From a checkpoint of a small transformer trained on Wikipedia.
Architecture: RMSNorm before each block, tied embeddings.
Training: a variant of Adam for these matrices, 99M tokens.
Each number is 500 + 40 x the weight over its row's rms, rounded and kept within 0 to 999. Layers, rows and columns count from 0. Numbers have three digits each. The size before them is the row's rms in percent of the matrix's.

# v: layer 10 attention value, 32x64, rms 0.089, rows 3-31, columns 0-63
# o: layer 10 attention output (transposed), 64x64, rms 0.0852, rows 3-31,35-63, columns 0-63
# gate: layer 10 MLP gate, 128x64, rms 0.117, rows 0-1, columns 0-63
# up: layer 10 MLP up, 128x64, rms 0.106, rows 0-1, columns 0-63
# down: layer 10 MLP down (transposed), 128x64, rms 0.0962, rows 0-1, columns 0-63
v3 103:572511484482557480542455519471465557458425538481480512499475435476500489464464456437506486523554458590526552513519569530472501479566485520509503433540549573545459511486507480467493457549530577
o3 102:471418526460563521498487554507505566533508554503518525465549444443494503507497511545551517507553514416559535481442578419481482497487513483533463470524507531449528450514467498487513465527436596
o35 098:480561478564572482531532451467527510493479510492582479468521497540428557474447475574527518473556499485514508519476575458439481520548471463510487395468557531468455550473457498530478494530511556
v4 093:556448459481564506452506485533488441522474504478554540476551545432503525526519424482477478526401477515528479459506543440474457469500482417566529463506548534502531531414502549435461508494500482
o4 091:448544421431498541564470453466515525452475507505534534503532450542469517520543487512589497494511541442498427498457592523488453493582513497497436468458537545509480544531503503459497525533523430
o36 094:551439517458530482520499474580495408446528484455485471536475624510460519475494471508530468521479472545486526454496501479498558483555485472533504432416474589514513480474535505421503539510504521
v5 102:526549523537574527510527450477559534448514556476540462508485562514465458589518539479468501501489555398545559470462539534512560506456504470470568495427548507507510501553516512467501521543460542
o5 102:442517495537563469490518444511519530537485458502449525503458474546523444500501436466498477481468568501443519536521493546426599522552493484517490603540535518546515579559447535465519487549499498
o37 106:496546508525568513478540415535501550489493481484478481498453431449472463518512463444489506475503534448483483491498560525473549512463534426551467480437558498513477492589376554502504515541539529
v6 107:510533534493557550486534536579520520508520487522479480460438536518499511514521468541456569530539541581495480474571508492468516576420495537479501528516390513484464597537453558498495512534522491
o6 101:554505494497512559525503504512439552533545584490481490554518570500458475523525387494428515535538585533458508527523561448514551539459480464486480572515522500508459553513452534510519536459533519
o38 112:497448517474488556527494543540475469485560503483501442468520507519535466451504558485424443525517503553427496525591543466497572514447521437496520570571445467508521511518426572470516486492480534
v7 103:509450476515484601535488546548498522488537538486464446505547501483467447497461507497414472523514425525518500434474515530583516468433462480488416556491541539503509582567506488457504512527534540
o7 096:582494538516546524498542498559534484559522581489515495560489513472523476479525484498435469519568569544478500487474484475529528543463556488457501505570485473456451554427521451512518489507494624
o39 109:571473491551543565494566496559484517508461564483433488446577553438505509491528470496474485510475553523514513491510542507503526531374436483504493443413503501478507481530562470549525458497498479
v8 105:449498467510565494500501461495453441567535583566442559506464467533506545510599531474515558480486487513481513492525554548475534489474564531468551477477519486501535564448553456541446541495555507
o8 109:509504459465494490557507482501501502513521515489417517525408492545433535507497490499496492481550575556435543493499548483506561439481478523463534604490620443458536478522509467549463497518512471
o40 108:497571491589553484520531464528516463525519599567460505563432484538488548517512496515515521484506548504524517541508498488462505451497564520432551430486578498463475584503521486515420528534485502
v9 106:586487542479443500543540520488585480495528553482498476507595491521511575504554490523532503497419491536438526496414536532549510487554498485477461523479559521534495496477478605544543509486527479
o9 099:429442458531485503562515529515518499482515447486523492387518498581494474472518506547480565524421503507557476450503511511488492495474426523470525455445472564524526550571542511538504494582457486
o41 112:516433506432480537569468513487473502507462525518406506453496543514524561525534474520521525459491466529522516477494493560578405523504512486497523482430507558458513532390494493469492474490404524
v10 100:511506463505487488522446531475539468529459501553513446462485533516490502496552503454464525478462440546460463515568493576452373488446507529454474535570472550461502434483561544540560484534504523
o10 114:503511523481485494480516453465540427529507548487564426531424584502524475519586457453497513436532500511541485531472463441504539496495542505541505524522497463537501491375498557433482533519488546
o42 090:509546473579517515503500509495506440539511516496526525496394554565536482497557531469516526473526544538496474506492442517507481467492534524501535522483493473452490439400566567474416444455436449
v11 104:549483465520480509478482499538501603436543550459418527440473530389502448466469571532539492557515541499478480484505510469574516500451509543436513514529557481482495514514528473489456440462526472
o11 092:542511509521471505487456512569414570551563527472507504565537439420493490493597487463486484585507481504483529448513505519490546545557523512497487539550529463522452532520459483471461530426478451
o43 107:536566482654481530526486474541475541521556552500492461423538496413500550496501565509537503532565514519484476485510502553486512506460508465467455523490579473491483502584492499502486495527503446
v12 094:487470515477519511526447528534478437443482447519502506471434534553551530587520495454471536483520511491444427475453423445464528589471501458510497469463520467567466496454491510499550515571499573
o12 097:485482525474534530538548590420461436435536553516469517454509508547492522526483513534503540488591503426484490568461466550553529513495476435505522420454546557520514477481566525506495519497471464
o44 094:495473575452495480505450541407441464456565463495481457509503495489529440472498503446465506471537471479457516494483506465539444517536521520579512555505473526522512495478542538431551590581533558
v13 102:532574478533429507500537450521501459522495515489413539575460531495560471467497535509451494469468456428469518464444519495457516451454489557592491511498476464464525524454506443481565495518586484
o13 093:490527521435445533500497471467437438531548453477524474585525492535531554522460515524483461444518525522410533493490514528539477520503531567525576587553485489484520467490541519548562514490573551
o45 111:513532525569481512437470441444478497539440538535438487527476473518452499514504523431559521504556574485528473479463479519512525531501536497552412435421542476493516544480492470451532536427551459
v14 095:545508432518457510537474463493453549507466500474491508483532462558505550447554482542539444466577488436455397569507444559525447472463511513532505480542544480516562502459503445495513443456476478
o14 098:600487486517458511504464511469472514517476493567541492492488439449521498582515552433495499479520431439490491522473444510488436503482583481462554491516473501475519487434573455415477551448478524
o46 103:501552502525470469522523507500475514498471510569564532503432423502536569543481479583533550503570543455473541557437418531546497471536574496536462426482462481553521520460538501502504514506508538
v15 092:543544459497564547500392485498500482547500454474549497524514564415508521477508499499513462557479501560471501520595484548482394498486499489475427527507515562516494504477534547558551460525516474
o15 101:491487497474468530483512436442546469526494498445570471509472560466509507514607461450482517460525518484529512540436492439514583520539520483564434538524477503557457524428533547442534562520489508
o47 088:474509520609461509545507504524523436485494543451527508472509556513542545514496534515516489504476520541418505507520442481507497492535507523504535535467519537487518484380607569430491432443510485
v16 096:510536475522464523569507506526544490550524467478554473525402454500483471512546533553487483469485525497481542480476496504552572516469508469539474554496562509491475493456521517552422576457631466
o16 104:537495472531398466501527489546446462519518511462471496434479454519544565362545553534505476488471504579492530486549474515545538511496473539479503576512460525483446511514496496558461502498482442
o48 086:489458484491458538504557484454447459490466505538468541485508476542524524500538472422452482411457583506484481439463522500461542451462501489420484474441507515467442531500571514598534483458543491
v17 114:421544538495524487490555484518454523461534496442568472507478508481466476444541513510543527457516528512447451454508432427483554518484514546553428540580536547511544466468494489508557523573455451
o17 089:509563485472447526520512490424538459444483571585460466477504425487519553551574490492547516500476489527520502476530453567522506558466513572488477496518465468441524459495576501513482501414459472
o49 128:447502559463490469565510504455481507506523459481504500488478516501509498469501505457480510526387530517518462461488462450521534530468471539558501582545506481584572484535625484498584495479483456
v18 101:493487483508446464498484474450428459461442491531500455453451476467536540512412517477532537492502549578512529545502546466551469446415468476486574456441493441519498482475455491489418488444528493
o18 094:464494485513506418456485528528402561518525468474529558440573473475456551519405546513540520489490456516492484535521546528551466460505454455522509493441513458517524399540465490462488497518475456
o50 112:514521456521471460460506503495493456458483456554478425489511481469508561480542546533564457472603420515504531544523552528455471492544496480459533482503476457544518491513388527528426523559541511
v19 098:594521579537433512518484479458496516542508437541527552608516536503511457431541475536504540471511502491479476511479499463549491494526534515547533519580512468478478546415479489483520481544411505
o19 090:491441564549482463497410572480448428492498494489530482413557489493530517480566504518516464524505446495455499460547491487545446509474537523473544508563452534463577478569526445475518448469496524
o51 107:491498520501470474495489447508506539505526475479536535567500473490484541548496528488580536523526516509458501518428525486567497481568539498532405425503479444526469567451412517438514510564566564
v20 098:555528464484482476507440531527526490511459582490502488577570459477443430468545471444502493515487491498526553495554497567483418488475484512447512547478540445445523525499571539480446554558546516
o20 093:519579481482524435462482478539542472524493487502568440537412546487498440441560485479500483475504554541527493505507545419500518496484589489558447576503523452520447506463498549427501513524529508
o52 108:548579444532527492493554428513550466523522526502495555476491531483517504497488504504537529476547593525514530558432512541486473497463513482468449462438595464396423487485515509555487477477496531
v21 098:464449538517528544473507442453468400441505544517492459439455477488498526470518474566433473535518544461528504471533422486489565543488436507515552528520521537424491472561502432460507531497529545
o21 094:569509468489535445513507466530547463471519494463493517550454456521536491507526540491509502509487521507470515473508531601495481534548556523535530587483493508438461499490430588519488523453591607
o53 101:512467498574602473470471527496533487456529536470520471493505456482535442460566474498425451503468573489568480511529534529449531512526476494478541505566496445524516476630475504541492509458520533
v22 110:474533511491504516496473525482465470498478481502576509556570429563499525551423482496568548550495462500471575437465573527488536513471509491464450526454421462465467452459455541502528426477526489
o22 117:495442528592536494516408591513480442520478475467479506503547542512457497481422469516474546435489460499533500562490557493507515511478409482533467517490453475574531473534548497493557461551477509
o54 094:490433463430522484500486550500534485515463507520450521512590446584510549466474533509515525511498467481449559523557490471514437574483506548504532516490455511445548500464449454585525410522489528
v23 102:528533501478513472486477483472556468519470421496529590490388503435525532495497447463499438463526545474520505503535542450515508509568510593556518464505558469523549503491449476500454472423468478
o23 113:452479485469454525495483487465426593462507464545514602475591449489506513473473538586561475531439462437514510481506517517519499505563456511479500481466453561475507487573502480529502503486484431
o55 094:534501548439444471466465478409537563434541441508551527514486487492473527514474507505541494468505403517489474458506526517520562416614502537515507499493478531519487572473489520455506540496543555
v24 099:499469518515530516572519517522457514463523513551474509470540465445507494467529512631579483545509495544455474552465568482559520601475524428493496487498480522467504488522507557521531576539474462
o24 082:470470512541521489512490517524480449509516516460505453460454467490516502469528506517383508572458430558447550441532525542484596509431540479504466441479524483540456509589508460482446520532495532
o56 107:431480510490504562516544565587493401496485550536492464458525502498537525442498545562496509566501533483500502504486441530536510511503505467413523484555551499496564471549530531538522442520439568
v25 091:511455458509586491535445467543455570525408525543481464494515500478438549525518499556456511502512508521453504580487556505497448551474465619521492468472451522482523489529484517498456531509517425
o25 088:501550512499504521491549467548447639522499491471571491549509462500465528538463458499442531481477523471476495481511547500431511409458576495538420554538538512473457524487487496458508522466449479
o57 086:508523534551512488456493534573475373438461502527499446499459502494489535484512505571528476553526475520463549546474495534456542466507521439502506478533444490508486485520483556544401433512427540
v26 093:483545449503511460462515466523497484487417509438461566467518533434453512528468548552553468485485508519429488506480496443487533437513553540435537525479549518469445495570472545589496421488492480
o26 091:467457516516413498502523582526437544504531468484488475477505477470436482480519450486456503498393439516527475525471499522496559475550443566494493607510488508535433520535488539492490542454431487
o58 101:486501471559406480500516484512483494498529524498520464480521497458478562517486490535545522504479488477559486519541519540512487478570475479482443581487591531552495496568384504427465549453466430
v27 092:460502473494483535462468529557469485527503524562519471494468536468525563397551440523454548520522450531418537483504495533519578479503450570554515558594513497526536483520453486503509460547537527
o27 076:502493562466536533548479549470459581499551520480494517521512472529533532507524515567554496429512548483499524470474653488544483469476537523535532559501523492402477467526550528483507534500465525
o59 102:472414573479520437498400535488492516491488553544487488484535513521551579472585502516467489489495546613569485476519519486549499514484502484533562537539486483518530482512559462468521453457463515
v28 093:568490528510413501496460476422544491507469474456463493492511451530542457476382455529443479510513467490511443507523463449445540579557487519519489533605537549514462499506503499483494544536504502
o28 095:570469524540473511480508521534562458490466582514579453476546486488600480455532539494560484550514460494526506452500455498522477561450583528529519459531448524467504479465443553540493511484547553
o60 093:522413486593490520462470494413494502512503430467555542502495448524503434462452486491460479501480541469541507467426554501484467532576456537501401480537511463483476532561459503519524543476526477
v29 106:530556496496501513574480562504532502530498511449506583517473564480485476486486441519528579472544466567495495555487453495528557535570500545579449491488487423469488563536482463472552531464549455
o29 106:493470524535503551537475551514421567508606516444487507463592508486498549470408483554451494542510469531450597475519487469541537487465516459519501458470490520442463488524515483489486447453477491
o61 103:495501530442471524526460506439500580497563541414496488486566516473492511541436466450514552510533531583481549487493476471517528489531494499550427479487460482535506562449556500496587475418500527
v30 099:516565531524437456440420490574498468483460447477563438515429476430498502493526504500477440470511497546485473558542500459527453561503483547506594555548482487489495434515498447513533530493482513
o30 093:482540490524422446454541488483458490486488503506549435488523457450540471506592488451563454529459514518541526498499498505524501507533563544601507563473445523508485411454491534416534515482525478
o62 107:518514535540425478385488548469506455486524441545604489476466478480568485473523517488524487492510508528517425504500529487518517409553499518523490591520486477494464414505530520466517503465564508
v31 103:490442471513457516477567505586413544504569432535545460465516522556465482493488477508508511489478461526516458548510490484450517457558479495492475510505426436420550420478506497451492503456487428
o31 091:541580530490480473445435456524549489533427518498510509571485532508495499586498490460574496479500420500442478518537459479509393464501538460488540449515493487498491463427529449453474531481522461
o63 114:490463445410468465487467575556474438506481465477517517506516519523495420504514495428503512555467516527487503488487437460518482508449503489458494553539457493483545417513590464565529496425471437
gate0 101:472439496499551497508507547453510514504521475514518529508544546434563498510606500426513497513488478551581540599522517537460542444544504475508479539450555480522494471478557481457535543533444558
up0 102:494555423548528525458497456529482490515549395505400510543531512503515497515468478619451520453488482543434518502510472490556526525481431550475467441488462504474448504557493524494511508497489453
down0 097:494538561583467467489565512508526447532516501422492463498503465496522566559468471542525493453506487458587485506525541561456518532501501532499521444530510545579472560521435470504506578477513575
gate1 088:418511539538452489561471490464465465502428498537487493426449532494480500555491518513539499507515485599499520501578551495482534470537560497478590470497448510487508495470515520582557524541444565
up1 101:516541547542402513440533512505496474555411452530564511582407524497521457485460454469488564488512552553499497445498458480492526489457501447493485473446468501531552457464518438515517490515495546
down1 101:529493534520528575503478542494479438521421526530486473442468518512537512488476496495474488503496485494478505502585599476538497475471506469400573586488520577523523514530517424550496510491460575